Weights of a small GPT-style language model, trained from scratch on English Wikipedia: local attention windows.
Each number is 128 + 32 x the weight over its row's rms, rounded and kept within 0 to 255. Layers, rows and columns count from 0. Numbers have three digits each. The size before them is the row's rms in percent of the matrix's.

# layer 7 MLP up, 1344x512, rms 0.118, rows 1071-1087, columns 0-127
103:123119153131117079137115103134200131057155115126132121128134072106073109084133068124123098088113119084114101113079136160042137154136124107080092155139106089131167154130087140109144085140101108117148106126129152127059136089101026126144173127152142123069155102130079104120155170131163093139200151156176151104131103118164078099162117133125218103104166110092070161087139079111139092151132
094:180122107115106118144134147134142081129139172134153108149085099117162132124132115136112106109159169125098090139157168118177145137127110149132159203137132110107061135090113143195101114167110125081102107099143127148072083121099112195137135170177115144169113101152165140139127164122187149137102145162079123115114107180108105129145101149109207182124130100129148083087094136120105162108081
095:120096125101177118108105131104171104217121090136107097104098070089117112161104071126093182051128125125100093142100145128110154131174112117106109101115078117166129124101141152146137156155082155122123137149135125053119118100109175144149114150086134136113157163150080146128118172133122157133091135120120160126126096144132073083109124077086137095103086080135075122150060188119141110090132
099:107107158128124101122167108107159185117114102166125117126085132105150134115102137135156176211131141076092169094132158142134102110141116045113091197092106128157135128098112144162156089126095120126143120116076109141117147078196138126159102152110088113127077205055094109126074104124128138149127173189152175170126098138151123134127134091133105162070066143080166133136170131049150089154140
093:104166118130115097148173108141111113083137178119135137122128139157207122185144158135101077152151153149108152215120093083154154159093090125182173143152098152113096078114085164149116183185119140150130142106138151113134133140143149108121151156127160151174181156118100105169112179103172089134142148137109105087183083172097070167127122101092120128172112124104143197106101075111130163146143
100:105100197072138069083127106116197137061129125050084123131078128077081106133112061110089134128119147095136121086114131101131101116151084100088104112159120166091098094161088136137101085113181119134119124121066119120147070088138086153128137098123144153157047091169083138196068094157121115162112141112113138161079163118130068112162096126070109117091130171101138061210134105113128140182058
111:144170151112169127103156093179090116103168077114083115134104132112126093069166134143184100097137134066142082093098086123087118119118141107105163087162126122176094140088165129166118083125167162118112070138184137119109094152125099156145174144159128145147131137129096100074139162175128137103130132193177061175117080147163120097149144160114098139118110132130135120105156135146086121099070
096:109142172137150076151101089149155056137117108111119073067133104066139124128099139128069125122160107141132145166192154086132080085088157141065174140122094137103129125092140146061117107168169177093127193140130104138166142096119184113173103128173105172126165140120140129139153126140160112112104113141116142154136148138115178169147128120116183124133103130151187107105095139079126142165137
109:142117152143122134132127144108127140142099137101126047164180167169139142145118108131148109115189132131110108073112125057114120082144185155101191099134168146126119131098131167106166133135104100040155076139176127091114147140132127123121118127118120148093118107127149142129089077132080147139091171161169169102148065066128142120085145164109118141176078097112105166083097096128189094098123
097:135151181136154072057139144138099131204214144165060080150114150110121156152122118157082117078163126158104115138181148116093139175129178117096201172093104126134125128093126118169155115077107111070147133140119145123120162156119090090189095140157062130172171101116098149117146119162073101182101084151136112127107146089096118137107115078172135084171151121095139103132076098148142097153165
097:146137103131154166094079124109144134147114087138126098156099188117159075135136163101093136052133199174155109121143146124185145167113146181126132131149165101149136111137137151114098102084144165144173106127127150144184119107130111110156109121079095093137092140162119106128135105085159125112184138106140123174185130117123139159107186092154065135144102154208139129129105116140032162100152
103:163104098156110133187147155111126138115147063134125141095131154109155142103095110152171112119138129166064130098126168148156122188115207118132129114106071132093113164132093122120168116092153084107036110138060099141157167099172174091143080153131168111113137157154111133141064108112103090069129092174133160048091175107053128049100147168079095135181132114121167103119110140126141149149153
097:124127143118156148120079162124159127194092097157179107180125150150132153126140114098134105124140128106152183142116133122212059132137178106176074102111099127090118142119115091188075138113140192135116088147093110113219146171106096204169132088102130107122175113051161133089114118103132098089073072174135153103121105142146099160127121135164140165126069088142136068069150121177085144116091
093:145094126121152099162124084100165097093164144144130132141115215161159147139135104139153123134155101128126113154143067108178130172147165169133128103184117134127103082114067102191094123124129104168122164165145072096138122083174139143085068082150079122117103115152130123097105188125098087129084094092123122149194160098111107090153137132147181159121194122120168148132081152060118059145165
095:145115140048153127128103139093162210132107169099151094124125162143127139081180189101116150136127180095124159069085165158098211125101158101102108114154164069099127131074133112103161196115185152175167106108147139175077102175130185208129110140147096143083131116124104105182117060107122156119110136172141175235150124069163115108183082152153113114151118129111113091154043163131084103118189
097:159210145118083103104109105137160125129099071134119160079119143166132107138089148135082165199112098151105112036157133031179115119127110138149090125133159136160110096101168143093107120078082167110156111104208165134162133168051138095060122097099154126192178100160086134131096118113158139102088135127148108093123160149103143123119119121101085142105127153167113150158122069149171105117108
101:117112136075145090066169141154187142089153152159173133191115139072141087189078164110144184124108110136097160162112094155105105140124157096091171092145159156092101151117059093055106101126181118104104164094165109128132104173144105132170107200104119170090122152172065072171153110098141086191100139175122140181099119165171169118091130211153149142179115177125135227158108131100169060112098
# layer 7 MLP down (transposed), 1344x512, rms 0.0995, rows 1071-1087, columns 0-127
103:119200170157150000062162102146106162175096079136112154106123085061121131077139148209145131106101179118104115145130102102119157149182091102200129097108159102080128111101151097145169146147082125087117109115073086085100130105134133161113087102178126139138161079185129135107141160153110067119114142092166106108116090151143098106128153123126084087144111120082084111093142188098128084123170
100:136170113128141156144074147077131141126102201097112119124165149158114100132194143123063131169152110152132154211172130149116089166107159126152156122096111178161106098108055124092107092138123086087062177142064164098103104136123087127163140122095147142137122109155116132112107155189113135140111073152136135100092104086087154153158110113112151117117150154084153097130111143106048111100116
101:065102132105137137174154141204093088162151143130141169102159135177168154148108096184147134128164152171135173091137104116174152055151125068170131131176131122148132158152101112115140137099112088143143126127099126117210145159109145117075130108100129155115141103159178134157157081084106113109143089177108106153155141114111101124093158152108124144113108094162128243135110186141137132118115
099:096155122140146117076182142162123183099141077084120132076129072209046150151157129144126157120118154168113093154124144155106125076123184108117121118147131156181154148124132133097124134119124139117064109075162167150081126153100072123097161147156160130142175115093104138136107056111156141149116098111147138121134114117128110112186122110144059149138120155109104163148128125084133128106148
098:142155138061205066097097116091134144138131140135090084190151086090139174129164127135106113131201136176136155102170122120086141113170075112151153118081148107167165107137156141068107170120084105148133142185105103145128130142129125137164137164094144082110142071117140111100164135105130150125173105136146098140157149156089069128065154193185086158091124140152141159109100141139075103097139
093:041147145125110145123157128198116050109097102131120126152144095161104152120188168132131132136115078174080121152067116141089108110129146161126144122048131072174151144139083099063096087104100122072137101169155121105150142088138107169100114158121177171094175118118147178123128138128112131097109107128108185131134100105122139141117076125144117107152118087071160141089105102074143110151097
111:134137137089141149112149138166132078125085153130142114105176094175140118098166127113154143067189079136130105115162120101104130114098232077110149082111124145112100196162138082144144133135159104116077087169111134081142120169106089105124185148208105123089155178126113135153103149091099144108158138138139102165102077157086105111034108104155161116102107160184156137085099178152100157101083
105:142179080103196156158063119099113143095112077132135179173126048158133159102165094139135105122226080094177120192112152119180125149160121135134122107110180153111175179105146207080153182164130119143127175177160132084154125125108178194115064151116143110113073098142157157092158144156139107135148109102135202121078090146140100143154107123112102112150118143172146157171143178138105088111074
102:139055142106130116075111095188155109117110149111136145110174166171140151111160088114153121064147196119122187131167108096143168219153159131181125091155189096157158121104170127138121094150117142150079150175156169162182159159124117182137158127094150170122115090152157146162086146130087145153152210145190145055132112165149141153138139188123110102107132145139152123143117133135172091122183
098:061116133105150107175100097141074128113109082131144105080170179165170111135160091135142172152145130119153119154141142111108157108076080207115140146178156108078144172198149099133129141151123109161155148066150127155156124121095106212061139159174159137132083108128109137166154114107133172179165151174052152119138149081133139139138138183148155139144128151138124125105094102118143127140135
098:155124103099126099223157159227054093127131163106143141134133103121161093151106180141174094124131151137132139080131158109173154125116183147146088040175087109172065139169095096159133119122060133126232123147148131083120121123152089111181112139125145126075114108120151135121143090142106093144095100092125120192119142077137096162152158138134140178138141104146155161124099138174154127116187
098:117119138202149101134142172182118076197078106158151164115075130174116110144148108170112121138127185145109110133189172183115166146098186105135093114142101126132142106066146137118142126139171188154113135130143092111088108127164148171096108119135154152084112157132167174153110140172131160140144132113123103176126146151133137093110094135153153079101122139141113113146096147097099160060066
099:124085137100084096105113095101039136152091181107153105135164149144147121109111154104084139093157149101130102114125148067165139184108121152107127161132088112083123106136124130122136158099103115148109177131089166120117122120093107106086059090056124091133115090151165139104122171121134132148136128102146135069155132106111129138110146115126131133147152073131165150150113091152136063161148
094:174096126125161105144114172125107126120117195070152092124154072082132164113072136150140133106128158092131122127141143140190105114128107097102148105129160100105136068149138149063105142122151081093127143092185109106153071086109091105205197115079160145162110084148136142122119184135161096115125120154144137136111178153081144141087135190116139119187174185163091135066095142098176103137147
096:150153117141167113142113148183124108136118093144131098106172099090129086086148174147119226214093145085103114111147095133136107150136133159099078149139118107098122096105149139164115056132119089151191064158073181121123091111106127109129116106124154103167171153135150146146103142164153132155119132139118165123176149153109124115126115167178140137131133118160150087152094107096123103119136
104:114102131136176164163111128122133093189132158113070091106072138091083156137120183041096139162088140071150144084082098109162145111136131131127117130098073177088084128085159122125133158113108139116132096110134107195165137155169109091124116097093133130101150075120142148141130062106147126142144200121141091090103165162079152054096114100148125125097189141114115146065087133166091102132139
099:054137208082143132071132131194125064150169155186104108134103146160080120109130118132152142099117137141138160102126109080077151087192138149143136145148136145083107163146113119088126144107143099117119126098097068162140061124109121186119142091144123114133081106134115090184158098070130081114114151128068121153132125114124161118048157117170123209138098133124101130095142183088110192167081
# layer 7 MLP gate, 1344x512, rms 0.112, rows 1072-1088, columns 0-127
098:134141089107127164146139106128093120139100096129124109106128143083084110125088183082142143095128109139143105153125083159075148131161096106150206088093076149203147135108098084091176139111107155151106220140095119133136121143120123113074147162130157137205129130157127181144084075075138123078105081074123119145110121143159146152104147114151140103091136142152126106128119174152158141113158
101:118106166145123137133170100144151064131084110180124094125129135128084153198142070148122168128142121085156127133112058077095110142160187146135120082132088106129127199100064109146109119134117132104180149113055129135128146083126116163097173126130133191229089139134122139141160172156076113094088134120105129116121178123184137104111121146132142138152175081128145101102147103135165113083125
101:171151124130143118144114155087123098114106155094132089117186146135058135081147151144118143125173154133126122144158114092099144173131109164116128106137098194116131091135176132126088177187185131103159091114172148126099123085102043113143124132098109158090085091133133134176134193148123122113135117132115082120130119113160104091139099177178102111128160120207118125128122151139097106083151
090:089114079223126181090151096171074090162129068082122106161149089098143079098126103175105137106096100098109197118177094142129170087165128098142152143115109107090135088122134132121066194097114152118165057131109138056174172108161144177177042116076160072148124145159148197085112171106127112124081149155151147186167133185174121090118071173145149122097158169135116099097122148142136113136161
095:112153114172189143096122126132085080099163155151136108136136164132128113088187132164175137137097120181077149210087143177105085149057145191147147136140111161121163136166158100177136134087105152140159144172101099118148198093115112111127100090121066134201132155101175157138085168060119087139138154158126129098130145150158082171098142135053119199110114122090105104186091147180101114124148
117:140132141082103116138139157095177114122151106097155089134129139159098117193117080129155108126157136171114105080160095116129113129188110177109130102140114136080111117126127148170100144152143112117175170196137137106097120110163143149132169148070118111124161184136142163135157107182124118117113240111100128091123135180158112127079163147137123141129142072143134145123170090128149135144185
099:151130138119123169168129116146085089162152133104126045112157118104129047156167188143095190128126102131106114121120159153136104111080157140163169136137105139127079124086102095123105109127163149101131186094120105139132149123091102169186101067163101164135109152139088140125125114073126115056122140195154101123134189098083139095091149118127096149086080114123130169068112169140081107079184
116:127181145166115121157130147162137118092209098107141106149122135125162160100117129131096154152148146118080167084089145161189082133031137164162176077167133062166133146171160135152136128125138090111082113156089175074095131181187129084104119063107134113170101127127114116151161131175118090173153149192129142119080117130145121147138121185127087190105175129186117137155135124129173170101156
093:137149091114111098149184129175097152161125150176130134174163143189098112137116147112078128079140148155115111123114144065164137197151162136214116121089134151158115110121164152156089166142112133076120155151156079176101118096090172074086123225142086146158129152155189138085180121072113122102094151148115141086135164088095093110184139160087158110140111134079143163117148158132144103134149
102:134157117142135177121124128071184171076108124086104136114092170123177116051134101146085192128102115110168160182137097157083126140181099141085140194177132111193146143145133145084141114084120078156068094144171156112133093122155143135093138100163131168091114134130127093123133151104161112130112181115129114149183122128146148120101153114178122112158130173203122115124096051107095185064138
099:091161118131141134072108098109089066101161143171107121092108139103117079142164148128074086129169154125123103125140044111138104087102160144131059086162119068183164143136089136141107155082118171155143166146123116095094069107136142184111091132045134145145169154141176142116129116118134113112087131108106124152132098136137135134115110123092127123137142127191129102120088154115145134082184
097:117122134099107216165096131087075121123080183114191098134123129101138127127116144134059201092096107180194138112137159098090088143114081124079085104149128095167121077149083146178080094111119133159126104150147137174114151121184121120092118077142104123118141096134128057150144063108147170127093141068140110123135102152115115122111065167138144158156137177133096068001086164187129153150128
090:179101124122174128133156118147156128097113105114107063106220141112150145160094164149149129118112104136148107091228081186062123153112104116106130098161089067079140111106186101157106155146112164070139134088105150103116174127203114089152097079132179099134101144149150123131086204150137108207160130177167115158150149099100108104179163085122189119125133166095098201113106076104160162149158
098:135185110142109150164059079159149085090118172124164135140098112095116157073150119136116158080114120151156117111119118065144145184092093146170135117098168112226121070153116121180154164095109178112148108154136131089106132126095118151089099134168150144117135195121102122079121097170103191156102113137072139147147096062108057087121172094178151144069088101143197091149132112156198144169086
097:129160127109165141105088056122138071160160161130114167107122160102113149067108109159110153081130114166160094154118066142094184087125138133093117129195106178121127135107106161142160072141127088206118150153168152150075131116131092113128095097118116145095062130137201126142110177098072104185085137127055105119134138144097086077115124128124150098160120128093096126091103131109092126115131
097:113140183118109170154181134137076207080093189192092173136079149170090097071151158133141133151030128159122145162127102113153122164098082137086110121159137172152180145132088191095061172120164106095142127142099165103089168136119158097129104121171155149135114145142087132185141170117138126114062094129046122130129102103139165114165117184108142107149128130169129180101180159124170133153121
106:162150131128192142116116129119154141133160176155140100053179148141153117095171141083147107158152140104172145126123133085060113105104097097090118185075102119100092169206159125107113136116086159091135119086151137110088139144120156141146138182065139128105132127100126162139088082057144082109116161121174105161192161117116159159142086115144115120065164154146101140107117110194188180120116